From a checkpoint of a small transformer trained on Wikipedia: 3200 steps.
Each number is 500 + 50 x the weight over the matrix's rms, rounded and kept within 0 to 999. Layers, rows and columns count from 0. Numbers have three digits each.

# layer 5 MLP up, 1152x224, rms 0.079, rows 1116-1128, columns 112-223
511549495564499569433550478464514543475464426490421515497521442500535471450468484522451500511559501498526475449447464467461514557493474551474580431463499425492543485540587454462557502535515503532462535511495429459470490446498457479525462467532436505508500452448424540553451457511556542514561504499514615487463548504544461442415570522452
515442478480453539433488592470511501579453556470467521506437463560416495432582490536485503513383523533579395436594413546474479473505546508609539461498520555498543548458561507502538530468571512515600477425455565516500466531461497448465494507523510466575562501488467523525393459498410496539461530505540563473415461518535578502449545492571
382538446519470409549507540444505403368489540396441539514460575461496554646492465450420557464515517436476455449523500505485568475608550574539519625501391514554569536465557438412566560552611538398551453434438492410530462480489507418484445551513482559399521474518507480542561420588515549517530535435560465466534556542498538474544467482469
476522528518530476539529512462496554475422547493508512454423568396501541487574527519416492482510536535503479476428504439429525541476499550504466527411505425525473529465419474410492568504559506426514529499520568576496548511528426431500518463443530564533463572439553536500466412550552451422536517586537452501481455546436472574461460577574
493481443537434459525449493465476499535463509489522457453490496503528478517519485547537526528485560451510502503507623452553499424581493471410460459543540520510469499523504511544492380468543474503477505493428465529526519496439476557451460498442577535437489505425497484442523502501563458496468528529446520518564496504492503534498487503473
488541467473408564581571574527497578521473515454491537481459489443476539534527550465469530428500562488517456457491491493528480571481450477593446480427554571503482452468463459481427569487464520407584620588415492494530489472581511423612487615559464439487485409512531532544420502524475420542599566499490415487497554508626573469595446592531
497550414550460526466501510494523468426540488356464502545453502510413472543574538510472528485445476494478434503548503504565480452447518544561530555575379589475449522446449427476512548510481467518559462482482445446574518496455460446478472514605611394461488458508445591451558496585445583543501480571582481485533487569509463585570543477459
444484463514532506515525513491459494487410515537496542492500494490520499550510570514486548553477488535581505520505509466448493546483538507574493450475460500559498531512532470517465512441476481475549478548474528500519545495498541478470521392535487551496509551480525557526473401503516492554520472429473467503453501467508489519490513492482
446430544481552507415600469550468568592507396564461499507506475461465456453479539489559470572508510539519522444592517467506496421419532513439367499465513441452477467468492591563566416440503439529573481530534416548540445541578542467485560419512496544480488532455562495444577516479523507472538502421491452550457528471504474473456465499652
505495588451450514506423481476483499553467470550499478472490498476468530466495490540513499575482471460479492548586545425490538563443485535478504516550564560529452470457477538551585526468483475541599396524530559516520485495472488471518515449462572542535547467490546474544473541518471515598555458559453505489436484510523467443451529529545
518488546461554448502444460455472502480581535524510507501487500458461498515433444510534594550478469552453505458494473510484403542473533525495498477483561546488453458516554570504444448540470485472469591468476576441510499516465470501501504457494532500499425488516506655537491543537452501480499520509480445502467494502521418575528588462486
468483453416483523554540474576513482467490529382480507507457511482472466479538518485481485532561534460466492506453486545528467502490589526489534519437433467570594493467467512528428444471440508548457529492524527498449441467523490579564642481477511534461489418435454450422490572525455494411526575515494422486381498486508541526471471490512
536487502336531609601522492574526503576505489468483442499457414540551447447532463464538522510440423480542422409490381528451441483549502480619506552440419395563413497563405595487506533482541593556480566575467542497530487428613553462483492489495481460544562403545470559463491497511474452490529497537398423508522524445503614497453566505525
# layer 5 MLP down (transposed), 1152x224, rms 0.0326, rows 1116-1127, columns 112-223
528491495646488513476380589555497442420465409416514352492503414584590511508536502495465556442420488476448539581455483638515577503477535525455468509470465481550495497644448499538499460523577421566449481407482592343412559507463536501450458508370541551495429511514486414537359519559478450492461540320475587515475496447489470528432564468448
456575364545526460538469432459420574493488490489490501487412488566504453468630458635438499536421450527528467580423521457485487575481550495583456413560450525522580435553549534499462500395554553482518485465547496472497507502424510494519496377370458487520518552469460566598469483500463536574426532540553577443458431551435481512506508367480
484558491524591453427502540447467494448518544495407426449472501401563536497583474575573544609489397458549528453481553552497490409566480444534500614480452495468495575528475535551543575552572551462541561446446495424431445488539426513475581511522472560444604548517517527529433432438596534424544484493532535448572514492501442578518594536499
476562466500471495495516431582524583522574556543519592482452513499517532497595556532424521510459491516441476472418497484478464475502556517567427484496560456461559575505451442448461564571522437446488554499493566524401599554445510457537517424459529549496544545536521513472448447576544527540557484451553437454550471565451505552523471470579
460515443471557492527452489521490544489455505512502469445546481495444531435507521517594551514537512417420518474541546583443475540505561427446400483434499436560552448404483456455534622532538464523542516571592489444427533470482554505528537465494475649482517526495473497577486506557553471448552479412483590452490599461549462508424563469458
546474513501485495502490500524460469487416508538476522522500476465544459524543504486565504559485435536480450455574626499475503492500535515576531455545522474459525483546551552553560492465516526546500502491533559527513457526507478546577566543502547509508538577461424466477469428545520474429524498538527485462402534526527548519474501572538
592576529429546489546457480444484507503521472494516521476524466535537527514541531433452486518522395520547509516537558516473430439517492520451495486538479478533490454512516500540523493496491523512466592481473472407461512488499521501483556448484454501449517536539468423518489448528494465531534488511459477553515527536565519497510422504504
488485486509564485579435477488439496498542501519444497485453459569499520535497485530507455499467492539574544521512473551485505504450551483495518482535491524505453496529505514505486468417470530486540470482468511527551562540520505583477438438461512499490493493592523462564458384537528469444495510442443473417422495516481423498550516497427
476409578543605414533560449484464529512491532496545453414457411445482478428474526545471382629475484584472532492496530457495479516537547467361476447477450432456446515474476414566577539447551483566548466453569453495545514556585519550501507479554538581528472501515472392408516366410477546520573591540427548536525516522483552504446551474527
458498525527430515566454541490459515525454493436475545520523485481511522514442516490511517485499448527543549503602582474457603506484524437459457494552515538495516480534476582488494464507517470563483523493465501437537528519501516502499503555534450478522522498555514459530487504480462524465427511604497506438482519508531563574475539497525
502543487541531487504515448478497505452493579535493559539526547509467476487478498550564532520516545525526448518551570523514458483536513567459387485509494491549537528520488476514482495552529537445468653571491463481487473513517569468488474512539493442515472488548502491561479529577464491450452503569561469404511505545496423599552546426463
541501471531501504465524487466393531462451488501520628444519527446490499506500470459493609482442551541431513465535500503477468462499546468388441538544471405468490459440485490520550413515521530597552520574432448624438472557501459571438386553538498583437528536550481554531510466591545518456442516546486528510538470487552454575478505435482